config.toml
d_mlp = 2048
extras = ["some layers without attention", "capped logits"]
init_std_o = 0.024
optimizer = "muon_variant"
final_lr_fraction = 0.05
batch_tokens = [65536, 131072, 196608]
steps = 9711
Each number is 500 + 40 x the weight over its row's rms, rounded and kept within 0 to 999. Layers, rows and columns count from 0. Numbers have three digits each. The size before them is the row's rms in percent of the matrix's.

# layer 4 MLP gate, 2048x768, rms 0.0728, rows 1703-1774, columns 0-63
099:513534519472527464547467465466572487442593527520575472461483478473458436585451501468486538478455589474473535516525483421446417512528533535438581524494536472519462484493501483427462530562550560
099:518459470534496494443531536487512449502436463444481449537494574478442484497502446460560418494487521566530489507521507497470546461417532425507503526495538576528461428466457470508492475493403551
093:486587517481502507483488475467554611483553537518463466438552475511512518485489453570463421464503511516515449534491500437501521475475508498438427495450561430530522461485550473569555520460488513
101:481536440518481465539479474455524498432461490502515524516556568473542442543470605442468509540533523533533478511440574464498497493487529517489479543526470589564485492473411449507553488492466503
097:502473452455547418564474520473461518466371486432439590473458452510513586488457451558545465456496419522586481462576535447529472391448488543511483558415495483510484458478559574501489522576477534
104:538524506504461457449549504519485523497573477485463495568485473496547482480519495506446433557527360580542468473465508510429431460466495526476514478547527466507502504506537461458471507490500504
098:554581539597522615534535478471530385507495477487484566523515475510544505435494493427438456422529516513426475526431566520542466498485456486446472414462513543508509479535584417536481512496576518
095:549492502441537505481492472481531495440474530531519475462532477481540476520547464466514504538471458504514510518533495432512483503488497466546485545489519455484451476536529483514464538491536521
105:575566451478515435520486545502544539460499575472473513563566438505485546487486509409529455522446489468500535567490513477524464559467442489514522473555464553452486487523519486488457443541534473
100:518499536486487519503541498511532476522432451440482519478510446439510441429454481495555473569571504528533550522510486494467451499570470578459419446557479473560484506474552488456535498494528482
097:483439490502459493546604538486538487560550476438534472503542494463539481561524457482513552515543521518498479558499451455519479490457495410493488538489449496501476459515502548514487479619503551
106:443480473463560511494595516509510475597438515506551499527453508468498454509430499506536530504494490484520446462508500436536449510430464561446477390513423476503478525488511502461546461524478471
109:506484505465439490458473532433494559491498550503514550495582490469476522521513459497484563487521509563501461503405530442517476571484519546495547496500538458458487466471495506484504531547512448
101:451489437496430557527505488489541472540529585473556539546515530505530427494510427533453525521518525524480535469554479424472482478563503568511485469490492572539484432479511518464485468544558460
087:516445554520546481418493575486501540474495525517501523483458510543428536540449517500484449503494459479471473471555487523531528539548531500435511519451483542470490505484486451523510509435426483
092:544527593433453468488589514476543545503496520555468521515543529464537531537521420531527516431477538521439530515542527497477454477495466532496480482525529487518495515498519445444520464523551554
099:448512521544442463530496478506381545462451477480499461510496563496479556513537485428523557450545518596504535439517495486609458499523481468431514452550498475469578540525486464490450496499529449
104:510555560599499478496448491511449507495538549489476504390593570524502462493430588487499468531482467490502521417480570537509514542539433523521548433528568517455539469527487509425486474562488562
099:445452544568518534498516594564539527465451482535523517462486496445474462515539460564544549505501491494479475559464474538436560492529459563447492477548465457520549431529538537437517401488456417
110:489503482571534457458528516489493549470475478429536465508470568463607523525407419501499504487539485557544541507515546440542451435535520519462488523506460530552359541453410451497516517530508532
103:506451469502522546469507502489482500464508388478496537460462491435510547553557500486481519601562438432585488527455454500406475537466547492479492398518464546537469471458501529486557533450496445
103:523530579544387455503591415516535494461563441532492517490511514489467476511446504541442371456518487461459453532561439539436521471512542549554526530504503443456511511476501585451535515493575443
104:473525421580477505512534363530536405560492459451432488501508506480539490472495483510444588498518479477511520478439532482490459504475432488506538469518442450507465465497492495483462441520475553
104:459544473526482504514446460509478571538449494481434500507505512421441486479521486470432507417554429480477464465544560544428524498502528510554487515581478542543474467487479504466529480492479500
094:442447534540451594464459473499484478506484497583521501531466546422497496562473544535446452494498443516557463425457573478472522477485563498522477416472466455610566541496540500506614472467500493
099:437520535451507472499473454559488535445433496499514509502532487446477490571497480469457498529560481469570562493415466541485453529524514411524459493496488537485470591539543434554501526419515418
103:482522520475550465435521508511494487547486513498456536506464549450511522511519561458432435502483469494598489537614484559444480513421533485600423492475509541437542499470526444504493455505486462
101:460529595487446520445475416452513537473511599495441474509530507466475497553511497455521525534529517533491467511429493492492497467460508531455475480524486546496547521478472484597556553491519482
104:507516467493503531519487504405451527564490499440601534523536573446543470416507451484491520499464514496459524528520487501553474534479514521444486469508441440422501516493473441520517575531502447
095:533593478461486510489529538502518515497515461485544526444581483503500527444511557468492530559501442506444449441521492516503466508485500500519423442473448504477495550462477474483503477527542494
096:508489434556526492522516461500564486526622537507537482402461522464560486473452498440491469545646530542487413469490462434500508466546632451494589512495488510565485519510524522544488485458477470
095:538524536461532514530504502525487497454456507434505446453484478473483428529542552474502543476531405532503518525480537546505519432516505538494505506589488507489448439506545500468430459430473500
100:487529529450504588595525557549518515394546464459505498615506532498455525535512546508480524482504501433467406524488552463506535529523560533554520572462554459499549413465469515426546485493513507
098:493567434442594514569530486471516465523454545502544584513461500524526521529479521521492471479485471527557475511434560509473552616640480574426575565537481609486556503493511521563512401479460507
109:447435482467508440492508565508458436494539545520469471461458515482516536488543554520469477533522527479538505479473480498367520575395564561530433536537555487461546476434502490514537484445445506
101:498475523489488531460542576470513463503504527526508549544524481497506562517465588493500556485602489454510541442458453493511544538518436461403492478539498497529468521515512556443469521569446514
097:545492528480545541461534447482477466541513413509506510526480565514500513413508462501463489491459540501504551500478499500501529491472490498492511492487499527550470475485458559596514461631498443
099:449511461528504464529461529479517515496515514510533417558496417488471550504457496492451425456498483498510535519486458468469534438540534460502501465484497499508488450443462551547502519535511440
101:566508552553429522478521460474586476574486512453522557470470510491509469512518501471505513538504525511494548473473430492526515542495518455453534490469569526500420504517519499449457463535431569
100:507544481568471497469502477516478467522468384473545519500498456530526547577476483465543509499506508524556540540515495505521535525531418495432527460510502529529470475381473503538535498456489493
101:451527461520428554498456525464541445465478470522505609496466450476559577588459493488508463527473545516468488510462477483477389488499495532509485414617433468580485454501452544450523463551517557
109:493497446446499513469502475508531485550480480522449471542574520414407451461453447495513474517531529505525523508499564499489528473559462479499513468470515536529531500504542471491474499525414448
097:466586456518469536488463516515440452470480466477487509508578520438488555524479530546509507515564499501530583498529561439531516452460498493542536583483550497520471510492487452548582501548437452
095:459484522540475478470430486498482513513450513488522488437460530428468459469461445520495490466501427502484556495425471514461484510483446461515496526519532524538418570498492479519488519552482453
094:444506500513422456487541396499571511538549523470610488403528521516544496545464526444493469476543454568487520544517581543457476512490483527559503500446582508431500481485503496511500479440479565
103:530525543491463454517506513501520487531476506468516449556517485494494451422446471530506503531492487516572492522447461531553473535542446489479523585470485520412488498499458519456494495550413531
103:538562506544469525472451584483421457521502464426498429471539513478523495484552440468406464496429470571474504510485488509524536514454497456480470463480455495569513460539541479477488503484517573
104:509512511477405473502570470510473427521465490557503458509458480498574495541485567455528580506500533587472467423486493486514503518453463492499575442531481490478459473473501532411546486488531571
102:517443449446435523432487470538431483514501527453520489485442509505462503492507498476535501495506480534448517477519491438426456552542539508485512529532549464540439557498504557529502535466393502
103:527429497506510568466449405506503537493504553533505488484542506488576446475539554591493490544487525478539497420529513469475510479461505444512498475480537490481493502500563507500526495393512489
096:507515461467533512506531500613428491524417484517432551468422571551488512438455439513527556433489499550546530547465557504567533543496471484584534550469485459402539458534506490480555463504565537
096:499434459510534459463489513527515405468484409489497542538607547476601472554553455484525518470488520503504484501381485532502492500437507507526534544521526509516466579486453520422487540540549561
103:527478463457497530530501495464465543483526458487526482543456518510546419550502476518551452432493546524500507524540450484509575537536484538446581473515526505553552417438510557528485505465479509
099:520508491482514623474472461464534396507510515488499507488484544498482477527465507563489541511489513514524490417528435483540493423619495447541503554509499470528544589537588541478521536570540496
096:469535484508518469473461531503451597449482589560501470522508548475491541501475457451522548502477488524540455544473468523476586428527506486498470541474526536581472473488575515559513469438523558
102:471528500506516508473569434422433477476487442516494570591457483501427461458475513572429548502503527435475450476503495518447510408427550520521460387541507524470439496506502502537506497556463487
099:458485482494511453484486496485554513556509580513443454476568474522504558506470473515447467470419487528443449450368557481492522530515513515615453536522517470487481534505484537528477500510463497
093:510513484519504449399502530536446495498456455486478566504496553523487465506460488456549467486532444460464518457530502509566570595563544479466510474503569538465501520416468554537541451469503517
099:557465527541475464495505490465518554492513525480534524464510473585536479594409394563510483530500542499488517508526592529483507453470457500470462539525540480472401533437535467478491523538460494
099:487492492478550533498491592460450518464509459515456531514502506509514450487518502537455511417532516439501581474569493506458506565554463537455509455478457547552525504558515495513608478459487567
103:501448551478486490506505529450470487525464503482474534493572557527521532537498516492534470577511473488449475538516469492482480537491540487547511533499483579524543501477538462424497527529555519
106:510510436493564547494496461428510485507464608484446485546482519520459432475514490440447493435548527472554482506489533546487508494492516529499473529522463471504542512486585526501485464542517527
104:456556475514426444426486554585509507528422442493551522465458484507470465469535518504511529503450492498480478527441464516506480494560513383534510510481541506468498474529528570530471527524522574
101:448422491534512478456543450530420512554509513436517475491566428567423475436448529485494532515442470514506529486510489467460468440529531559461466445519496421463523474473581529473497504518530440
106:527458496472459555463521479480532527476481504492497544487506524425491538449488464511472552511476560444551412444489539504485511475497495488551483463510526486530525448507469638503513535490528546
100:490476466456491533451476562460468533487471514514498506482514509421524482510491437483533534445545437496567474490491549472451450537524455469479535599542476537495520552513546483543475464457518497
097:414483502459487518526464538492467468495542493495532557482536529421526470553533465427493458507460512506562487536464506555484485529503450556440403468486503495524563474583498518471530523498473489
105:498496525518444519547507536520545587461415556518487513417467533578397428450539532488462515505436479501546515456473551491489536480518556453528486426459523506547487509483546515493438461550525467
102:455528432470399465558486542464502448513498557494434494469458507489526476546483511524513557459463493432437476484496509520451498502540526501510511437500469512554497488519520448482508523502551494
103:467504508479538516495422480532525506425464585477514488541561462467529498540496509498489563458519537541538549453448520553464472490517498502512497546552525491562508494495450472534466531464521495
092:545521441566542471490491541507504447571535453478496475462572519423542506477534487476469551447480434526487488483521505537439483542506500448480532460553499473624506458542575510530439479465515510
101:476550489506460455517526560520516466510534535411519478536519586503546526457564497531543529448475474517523456595546651537429529483528550505503430480499577481548550490534470451547464530631420509
# layer 4 MLP up, 2048x768, rms 0.0776, rows 1703-1773, columns 0-63
101:510511537489436439452505498584475529483541485558474520501459493551474510465459585480476528501499425477486494575451470485520522516458521473404570447455472449470438479501562472412491469466506528
094:481444493536504525511495482438472520498495523510493483511539461520438470498499433538546431471518483447542524498542520576489486498488431460543517506519570618496498478450459456475503440579439500
093:489490514562438450486357504449505457568549542428529529393485566524489515563486535576509482464539472494504518518564607478535447524445537532557508516472525529448541468556460556540501551481466500
109:504517548502524582494517532486511545467515529531490437456545482526460465498513468513504510466575502509524559475558566522448504509512498551535512480433433483489459531451477465534458503466484500
097:517522406547502526506489546516475540499401438498435547504491466463516454453453432475539472501476511516545502476508547544534529548422533447501507552436464473491501512511546417483535505475489472
104:516579564494456521570534541487437541572494465534517547493483460583472463464489484511451539510474426482464501521499585477481483472408544465538449500494469535523477546499526496525493426465510483
094:560455488504478479497482508527474447494483542527536463554449501552525509571495504470443492507510533475535520507514471535509485566510483480614532399527475465542522443482486429491417499479521463
092:540482505455552464475501488497550534532444527461560495453542486458484556510561485494487417500470462491472542493426514506493482537487491501537529527494551495509513458527575446487420471511510492
106:521504526489493504567484499505502551446494506490510419494498508498503465579501538502565517502558502443535479505533472500538522498534514522499475482546452547540483472512505530517498491525531512
096:516454482445494528495454477477554442483500540490454511507517535501532606488466481584444456539539503537518538499409533498574580521525496497475549503472469519502497456538516458460456513562506452
095:491450456516502497522502488515500508497532433438581524497485451400492508522494510549517562528499476514505569459614482476475526449562511537474551482435509433472478502542476518501516438485486444
102:489515516490511512518489430551456561456494530466522481524516541485592493478571500529471400476494533484525459517533513513563475465477408469502429506562481519478450445485481481480487456520419456
103:526503509514496506588534470486520456549555491531486532441526471420483439452510480480469513516522472513560544477472517464524494564454510440480527528456558505494532551511476424616453469433517449
098:477512541466534539490479510478522515413415480532478473482502541503406492511540537515470510566514493465533469495534510527548521457507540525515529473537564474507528525524511485505558498463475512
082:458467444497460483527464490528410427534502499498498506428450527429519457497581494534498529522503525515548459478420497451437473544481549500513468484497464425561520456565496518504520528508546526
092:520450501488496449447452501438597492503577499490519495554448558563476480519509459494495513512477464491460532474502487544457469529534501544468480426490500460531468553524565463548504534518477466
100:525515500584531450415457515456490473494525520538517497472501507547553459475512464369449508513481489475508532547537520417524531541535531488516498517514550474438488461435492475470554505494504459
102:455498498494490488476540440445512485536498476466567472524489502493514537492508440482487476491469457520472490480534521441536485518476509434503491585445543453538627492518529507472506456541507457
091:523553517456516431504471455463480493483505522457451526505487501447601479463490538480552477550467539479559500601547515522462501493511523468551415566523502483482471489489527591470452531455460517
109:519486464495523486464601448532431523493447517535556545543468548569492440572510489547554526541552456578480547399496503464592496436522519517533610538509532521487441483430568486484502442523464530
110:461539491486461522526517527564568554506453555492539495460482548539501483541543471489507491413624464518499530472457454432488530545519437509522476565456479512477442430515420439482465547441569524
098:524472428575414465509485461533541450466490478501512498484519539521481454482492561546486427462576497445507533537458469507526517525503498532517447493500438404542532575493583484491487437468426494
091:492481473427419411511476491521482545503447416509495451505484501499518543542493467539476520508490536485561538473527507506441486462483515571538521466484506478501560513457504470499562503494412484
108:522507493430543541490407530546502483572541529496495544520534446515520568540561557436424535475574485447533490525483550483472523530506483464522521533539499498504478492427523543510461508456508540
100:517598501492523498499522512503442535530532456486492499460464430513515451503485511488500477536552530461480523463480434511474510535479579501460454522513489482464491445534462570517449487490511496
093:515556480482570494504471596436530419546502517543479497549528463416451498494507551479541562523572466535461474436584488500502558464525508505476500454456480499466517408460559519545561467425472541
100:506563541500548474509515455466508498460515549469561576553515531452494535520541519451509459558499483630451487558514542509467504593535534480438437544480469529474546500434482484439505534509481515
103:485469520585420457499493494518489458451570522485575519526496509521466548552557414479448452470579541532452457448502511459517443552518546514460500482485513541473459493489462439507476576470514418
106:514486466505479538462570515531539539464484516459481477431531471461446473448477518496533438506497504493570512548441544580489485480537498473444451482537505573494537462521498539464530510545537435
096:554474552474506459480492523459510453558492428525524547494445547455509564508533457553474480477497468556483553439510474490536532570506523517511557509487513456531511456487455586493534549488556520
107:448483474472461493499524568486430494504545463513464501433500538547455579573558461397500481492547508502567482408511501551510537456503561435473471537503469518498462472467515437474495422536480468
094:481513496456526447473497578502481453418419491470463459426513510501485429424505499502528485481468563520508495490483539481535502464501506462380508520515506502510508501551505490571486527497442457
097:484447415481451438457586429534506534484544529508484439443430463499435495511508528478516438508565439466529504513571481544485427497521497571470449438490487520468448463532485537594506528517561469
096:531498408437520488535519477513443498519508510468522564495451485466546585453508524504488465496449517500544477433499410525530506513527487589488492566554447569463538557459501498475460474462528479
100:483509493514527497544534521502477505457484556504487525493551458553486462502492460432442483506457575469477464523531498543466512542490506525513496498477529538523486514516520490422466459396483517
095:520485474506500446528486499531535481454516547517464542452548532456403440478492477477429545440466544477472544499486520387481448510511499533514516484435581444536546444543495477535469551572452483
093:415529469556554501558509458560505604481461454517570490541514495504468486519501511526491496440474513518452476472499525472503522465522492486558498521541412457489474430488561519383488520471477538
103:457514459497484462526505442538438503520565465491487454492469470486488553521491459498480436474392514469509520478540499468462469525481523538439449504462430520480462527514477482489491479557479531
095:505418401445550472445505485478493514441557544499547527500511533536465550465591559580525538503563522488509457429474477493503492481490462528545512527522484542480567540587508415439531524513592501
093:509546529454485587473438426537528497565441418523413442495460522442421481556512521495540513496516535495529444446480517514517555481458474529473490483467463397511529400403525553422507564478436473
104:489514569441463524528526417400507556514501452552478482495487455564482531530514508512470603504533508576509510482526516539463447540514465477526477509439468580498448579483444502583491465433493546
103:483486474484563553574561508458501503521476490467488528524545513447516447500475485452512516479571596517499526441576509456527463475577467481500504518551477501483481579537551504507566425487463493
099:566520500467513512442492487552470449510519493431559514517469538505456481462479602477501488506520528460473572547509415475416498480454455489520575519521490501486465506607573482497481476464456466
093:557532499518564397591522499547480558542491440528463517448459527555537495508470528466529498533410401511454495534510540520491496512552514481462506517445596493473478562474457461458447482438465485
096:545533477528492569470405487490483402595537507477471457520515548473456537529553427511518506512601490510537491530468467391478509476498520499471530515480462484520491461431538474505491558557520523
104:523519576452504462568514522452513543514469462406566446525550411521518576511462484489602510456441524483521496505531435510585471536499452506558492537487494469512492459437468559501518458525456519
103:510480493487477540455492478491452497544503503432504456538516516534477470508466498515502493453491562477457551558466442544504476546524506578545572475483550534538519512465537531520491503570532572
110:460530571506511539557523486463468553447494519544512488461475518505479525498537527430457460502461488518510547490547416484528479469500465455502456496508457464473543541469488485479516483489540524
096:492453512507565455565467502534471533462467518548484482543503549472524501491461500505478514484514550487468500532484506531531490476513482441606477497474511500463497483553574505564456469505522465
099:531525438518496481468539505520533551529491465463455532537475462488481568488520510505450431553531506530487433448541491547575513491528484453478512488413535558533524466420509507474547422493456560
099:525522440561527490434441466497488501521388480541504513580437451511551449507545494511490432448559512474441472506470516538517435503443547485502450485468462443497492454555441538524518432489507468
092:478533552576510505510573535469522501423501420516540454510499463445455478512515504549518518486474492514498481510515493565441528479485509531492529463460503427513447513470507457498463572553503578
101:546501531490544603477503478582418543450434476521460514597481479480467502516537469546524525501466446509553458454498459520542518479433493492516531528505502508431484432425540535462475493519543474
098:557488539522518511483522435457469410498486440503524465490415461543461507471384579573507618474540508515520442521431496499455529493526515547459502431457517539495433574543465453453513544411476465
105:442540536527468488566520513493526479545511487483540554472426599528473473540392511452499467588459466516494438509464511522499505460510427496472493514547478460521504506506516484533511402507464463
103:509556527525580458489477491540476509562470491470444488453577459526557528476513536507475484378507528541510469521484537496421466484451523488586543474550478551506478461449494542500450535479494494
101:490512429558457542459499504537499477478549482545496475497556448512515464463509528465507472529561515509521440482482549530486443494554453548523485459544480532469491528532428452480466502496581465
094:523529510533511496527464552445586468533501515540500443510529594489466504407522467462585527478508556469510426502498420452531519448459536492503485560497445536500508532508463620449473526517470451
100:527521459508507477493497554548523490471503488487485498465535477469466555532478468458524485593533475539540487548411428448434524446488523577505531516465585485462457476538460536553475514459443535
098:425503548499516599554502459516506476547497511522518445493522497462580425457527503459530517442529484435524551552532525535528459462511458510529497486521487495519513503533539482545458496500472468
106:541501486534493472418476481577437501397523467577499505539448570528544520471541525517451584526496433448464474444508489549522441471528462453517381476438512512404470502495478413522443512480441529
102:508464531493505522542483426484509521493509473559485447471538503596505494506434457449466517511478518476502498442490486469519510476478503504512498506491518557533513499461545549547446471501574538
101:526507521540498438532536473491454514583516515475534536543473552527521507508498538523513495492555467513454444483549497497542479466483498530608473477483436495468471486550498422534509501542406593
093:505501470497515520479534487495518513533398440453434511485488493514564522576490506560420503516549485485483459444501477398517492527569522457501467474550438433493515574532468522478475534499551449
105:555482524504464528505530526460434518502498459475463514491513502451521495527494447538506466521464469519459444507491513537530544575500509474541489473500472509486481504520504512493516511505571449
095:523486485532484478532521514580401470549539484473603570501522494488494549476562508523487492540507535503542483501547463516456489452539569528545421550513523529573431468491379470454501536529560581
089:505506476486515438474554510507509422542551433469519545505464428516455574513507473544452471439516528502526535511467501474584504441486442517526455528539494402434476589461448487543494512483488496
101:570450476576483564549480536505491490541502473507496482447485484554479508491460538462445474496590535473526490557481504525505431446454556572577483479481525503527452520566509477468472492497474493
104:469457479504459460531529458529456530431531501489462497466530405480499516546484488479505534549489490532499590592441526492460517528522553541520528485462449537554463561430638493506476492475466497
104:557499495477467493445525488479517524488509390520482527449538542492470472469462513495530488585492457502477434421567510500526479442498408514535478492535514404437509551482438547548503525534483547
104:519470411576486523535487502447485475492485538467481497509433553534471502481530440505458420465473519476459455475410490511521508454445528498541532553488557461530479568466544465469481530540522486
# layer 4 MLP down (transposed), 2048x768, rms 0.133, rows 1703-1773, columns 0-63
097:524518480523487552562492449493463518516575516534472447516521505482410530485528482525374541493498423475543537482564557499444422424464448489471513506443574446518540544502544505571533536587485497
102:461440552501549466501548496577504403519534502513518389491504519441550529534429434586465480450412407470539491514492504523434489529512611512528487487489483538450503464476516490463523460471470494
088:501471493499575531529476513512464492521535487505512604491468444549477502530478570449477480554446374471479493488456482539505548506509495467496496521576541480539485437456425524522491410534504535
100:464537529511453500474497505451547485579565481517481529514527576537527571491484502483447512541550493494514458526417566526510544458433553565479540517493494451472427469513491477519529599504438544
095:478471406497507526427539498433432495488499517531506593561460518464510560503472433507414460495482526409570536445508483577505498431494503527445434478444494438506473490548517542442515555511500523
105:469473539502491458490484594490513535535487500552488527497468532513557462498534507466430499501523432516502542530578521482491467483466459523466450562525468517476533466523518411518497512508467531
095:476494502561566522502567469538439496501493412465463499454569498474589569564499466531493521553476491548503500530448508523525503547484546477461452565545510484545483502546518519491515479479534527
094:525457527485487560539521482484463533492506537523516547517450501532490457463465470500481483553506501476517552493457518575433514515569449490583501475498512469526484482515498537527526537425485498
107:488528479469485465520501551525524434529541482542570482451486451566533514452549518529424462402477484514515510465487534504496536525539514562503473586581542547474506530547495526546519500475489548
096:553446562432569503454522545518489498554511441472518540476430505445459458509496579509491441548433459516518479443554525508455552555493472505470527454569443497519551515542465481561538530522498593
098:521472498482491513536462505511469563504450434452537460471472519473453535509493442537491483525444458466480503509476455536500470502478490516520553461438457507528465516544410483478431420543472487
108:526485463483520497495544459378449489450536532500528481559492471396571516461555543563399486514526509462445524588479502461478542513508564500421516504438442493521529419533475491567510505462541477
107:442489490544495503549472441542454573502554489515469445502495486565506514492511543485516552442533589446470484455470454514530552511435518441402511530501489492452497480477435571501499481485482494
101:471491525513452450517506501424517490428488495443450518564506458479533469485517514442435523453488571476499502495515545464532495463499511517467435476516577491520518558532511477495495418495470560
091:462462505488419523442502435559523505449462461540522509510496502623485557488461436532606465590523519515569427491508529498455531528535523461504478538435516563535492520494486568523516486407490466
098:541461549430537465507503528437460472457439495576511531490481496504533469441521465425513425474573513448460464495522513584498528414487510492506520441575459447481541558476493524472504506546462418
097:395436452594530526442560507475479470471475490505485524464442535508488486468539518498475564505500524561471533443464446437497472538424451457540417440559544512501520471543480471457493488475565551
104:505454419479547534482502524436495526471489495507511543525489454534520520427499505499435529474561434589520520451496486518538506398527445479503525471486570544513516508554504514498557492506529395
095:497477476478557516462495426474503557497546497427534510554519529550499530596520570553552472484508494535540475516483477496495435489457480474445475486452543498476522500550569521517496472450457444
107:535525457476531522585497498501555492472495510458507506473469465473466485490508457491500526413506464425488467478542514429431460450527545500456515524577538553502509486477407510510442510472417572
105:528502534459529518517547480535534454588510518470476493494564542511474453502504479511471431412498546509503447520467452524486450414498543491508499598563533508506456504510488493499529473595472524
098:522497569604472466558499541507475485431512462547463497517477487511425423521535496443524567487549520490478575470445505464475520520403545518489525474454464497491516371538495499516438574441502492
100:544478471504512444533526515486535521497506520478479535501487534513544506543544425465537478504534588504556501477512488481509449441525482480491500454470513548573502486501439471563443544591458475
102:500482476500492469564511476529428476535426476545500493526560536429542497498521527518476518402476520451486573502477502504520493502520539508528487476557516490534538452600516501520512521472530499
099:515481527494502453451531502449443555467491514511483510557497468513586472479445467515500540450480505464458485522516537460461461548565489516463509460463407557484483512511600497541511404501464500
099:567511443476549452542487500465514517470492359518468469519551541539513516496467468480478493502559462505462501448517557515512452497513474467481524551514503527500536537498508488458498449487474450
103:536416537541558526468532468493499514490469543528527484492543558447535511468560452475506531451510421479588574562595532425537495431540513522508451524483527547529466491480531476504488491460459519
100:511473536487477491589479538546447509483540496452509499533465530502393563421503548447554443567436484463476471487488549463552479473515524528533536497527446495519420487564465486565488440491487512
105:505515564497531510463486509566451544470530595494507497508582543496557519437423466479491452498487614472569526461503519452598507478452470468570494503440478559525533493524493475500564494372503471
093:494469468565538541519488509537501462553436517465565534540436518430471510494488488461471516496481502490418490418469497510468492543479458491475564561556566481489475480406484506508519549480567525
097:492478553512455484534445541446491490537465520508491577480481507532466555541544497556547482500446516457456469534564493561520507461501514524480538517512480526450514526518483546515474446518526551
094:512497406589572498435526555463470490522567479478590458542482520472500455521519442566503458476474468532567527512531526505507496520562491499541455491525471455474510537502469436475488459493454540
100:534478526451480477491484484553532485495456516534478483522494451507521441518469531516439513516598503490494452502502394531501483532508483529505494416494564565494417479460440501472520464518502491
100:508467471477539466530543481516548537442521464469494478509472468547437495516588510550505478441498493479468517488502528499451543489650461507529529523546469505462574528512519551450503556532535449
101:477474467479499442592473556521438543517542517471523507470457502524572500453472513510487505526524427496452551435481501464503507489489522559516486529445516540507481516495516549526551477495530450
098:454510551545456456480501544521496446518496459473476502526500525494539530515388496503479495521565462501536501474444512426490487536464486476545496461433505510500479520516406545483525505513587458
097:484602450470465440448500495476480538528482540529546476478495584502555511510521480510412574557469453444583508480505435467510474518417535546507445534488490447572493466481450563502573496435480524
100:527547529512447553518512514633482437506523486569470476502568554616578530521475503511488516440536386453461451515506537460520548496466515524520432499567527506477494544573531555476512543456515538
102:510549514501555490497515494467557490505520571461493520538509444519503519421550509445484551532474536505504526559496461495462510606399474467497505560487485493499558544547425552522496558444526528
096:521528453572446526546561532526548560461475535494434474462466564488490546551464455506546468429520413463438460497469507500517570467484487501478503467515516524501500574488485432517524501455493447
105:533463533500555512506474466504434487551468554450480470451477546507483468494470471461454552532423467504599521516499544510478544500474490517519392473551512518515492465525493470460494526439577515
102:452506516475420466497503503502501506433388508523437509550557495502517498464539486446514399590521571582520468486551553338487420524467495488454477502415497440436488571557543482514485469438511513
101:524477442511411508484426532576499466545505487452468505574540476478523489461487504482471503492492497503513487503470460508551490505500498529491563494562510422426512491460557518461543511513471431
095:495526471502477430488502517525456434534502500453474498474480491463463533500475432515431570557418479468488500505444575566495487528590503541491518497474468503534440537487470484516469462460486530
096:480491503532556582462502539471516484518499422510488490503481533516544473569577491503491541409511533471581500495503540499515482445492432491528442541561524438512452489456469439517489430438560514
108:594566509472491522484538530486491510425441447463447533497492501462460440365498489408600475494465472550493506438484473506497540506554512512501478490512488488509537432483477579505472531537460524
105:521475507498518540538557596453525508476472464506421447490465560494479558512485486486558415454601457540498551525463495522516446567471531564515552487498534473473502449485498513527481461523535460
111:491510530542531548445500530510489515569554505455476515516498490479549467397448439420486518504488514494588437539448537450501472496471431538447419500499481503510480466471506429545511505587497471
099:508426396456506516564511412452530434600462464505464433490452490556451543466549451524469452472536501571539504475511477496460504466435497610481483479480468489501522497527502476561468507528480482
105:456413503567495516533488467473495493483513524512429503502573548556512497451528520507504453475550503506542535504471502561525511461493555599478515499517539521537465520485495499532504438586521562
099:541571566537515544498467515540507486561487442560560491525467522571439510531531488456525560524610535545522461473498477460409548548510495480506482452525489507466519461518519450467565581533552484
095:510563526494509547519489506516575548445471463523510471427499487534514466516466508535465447480495544588503503503580552507515523521520452466488445479602522449479504486508581480508448491481560490
106:578472476496531531486479499455427532513502454494514532467508495496586564485447500470500529515476468503506517465503517511515427443432596453499512454514506541508495517453506480419514529489523485
098:503485475497515471526558528463496523472537563491518476514460520501523491520560467513436513496464494525472459508525469484491426510475494482541525495542447504551417463478526452631450559494454549
106:496531451522531535440503539487484514520492456532549463449567469475550500476478390500457557588534472478579487469541496501468476459477446433536493477458521500526506480482548532518438520470455514
103:483518508498508466422470510507535514499511500451466459558532487514548481486492469526497493552496459473535551548458492472509529509485479519471530551546507449519467462516465497512471443535493457
102:509513449417513470518461489453470489580505465461417487503493497469471511508526549457457497440525535499500419518487511446496478527519484496430542500477517541547542474460495507408637543421525491
092:554494469461404451445531496550520575606484462503517455488476589445474466467518562516457449504494491480515451515569495513504500468530484543468436544478582436503500377508469539514500566558568496
103:517591473597579533441535513484462546480535469483446520492462532540484467482538474468471534560491503500450453462463455526532420460527466485502455529490463488516415581450508500538528523428531519
098:538439560440533525526433525518441489486487517441515490517425478523508447456553585472590526445524504475492466540407522532579516432461573555487455492571493594533438508474515463516494463484527490
099:522500466502500447479583442473518444539485505506516562517530463505506470496475548508548513510538508475547523426458481497492494590521536542519476490539492496399451508474423522496492509580526483
103:571474504505470515503454448526486555528566481478513498501587486477529485514470520583527538524493445483453503539537471478547448532437490457517453467475509539472497503552499447517552629520435436
105:505496466477441526593498473588480453553511466463533457491522466469517480502471487463584473520526469499506479505481483531556519435554446466522457457446419551467507490438480509561452456536442465
097:517481554440562544355512448430604522520529445497542578509517460501581509490537456468482434466514500474488496480512529416412440499594535461568453491422466535513498493580411540542454483584489537
113:476457456609482497543479553403567525525512507526527488452490570493430443486506484515437475513524532500500479462529538480443501527494509538569488516473468458587513463497495489607507544487505526
097:448480541558552480479418534484536467519495501542511482470488434538501540552464491482523560480467448506537462480452560445553532466474536443444453492483545504485455492569499566493518537527447460
093:524380445496503483541508499474526492479480527540497544476461576538455538552512500444481496502487506473543533463467444468497484470410579500578484461487445484533535483494493467498453523514579499
102:536480504428451540483487538529417542573472469458515522510535403531519463579502483481516457507533534459507470462515524525475485516499494541483482405510468477455501480479516460461533433561470489
105:511511483498507545439538463568495538476484475560547523476482543544410510526454534616527512433468553560542529504549441477506563546498524442550506576488526447566527528563501518500529512509454486
107:555592482552499484525450460541443479486521540543472465484490503516526491472479503502501427410524515460517437487530513467477493449576564481580553474530578475533508538511407517479433493516543412
092:484526495550541461552473408563481524525426461485352519456488473488504563524482431424534499550444495413470417520521440470491540482496375475494465514521541529449503543609474489483515506519477539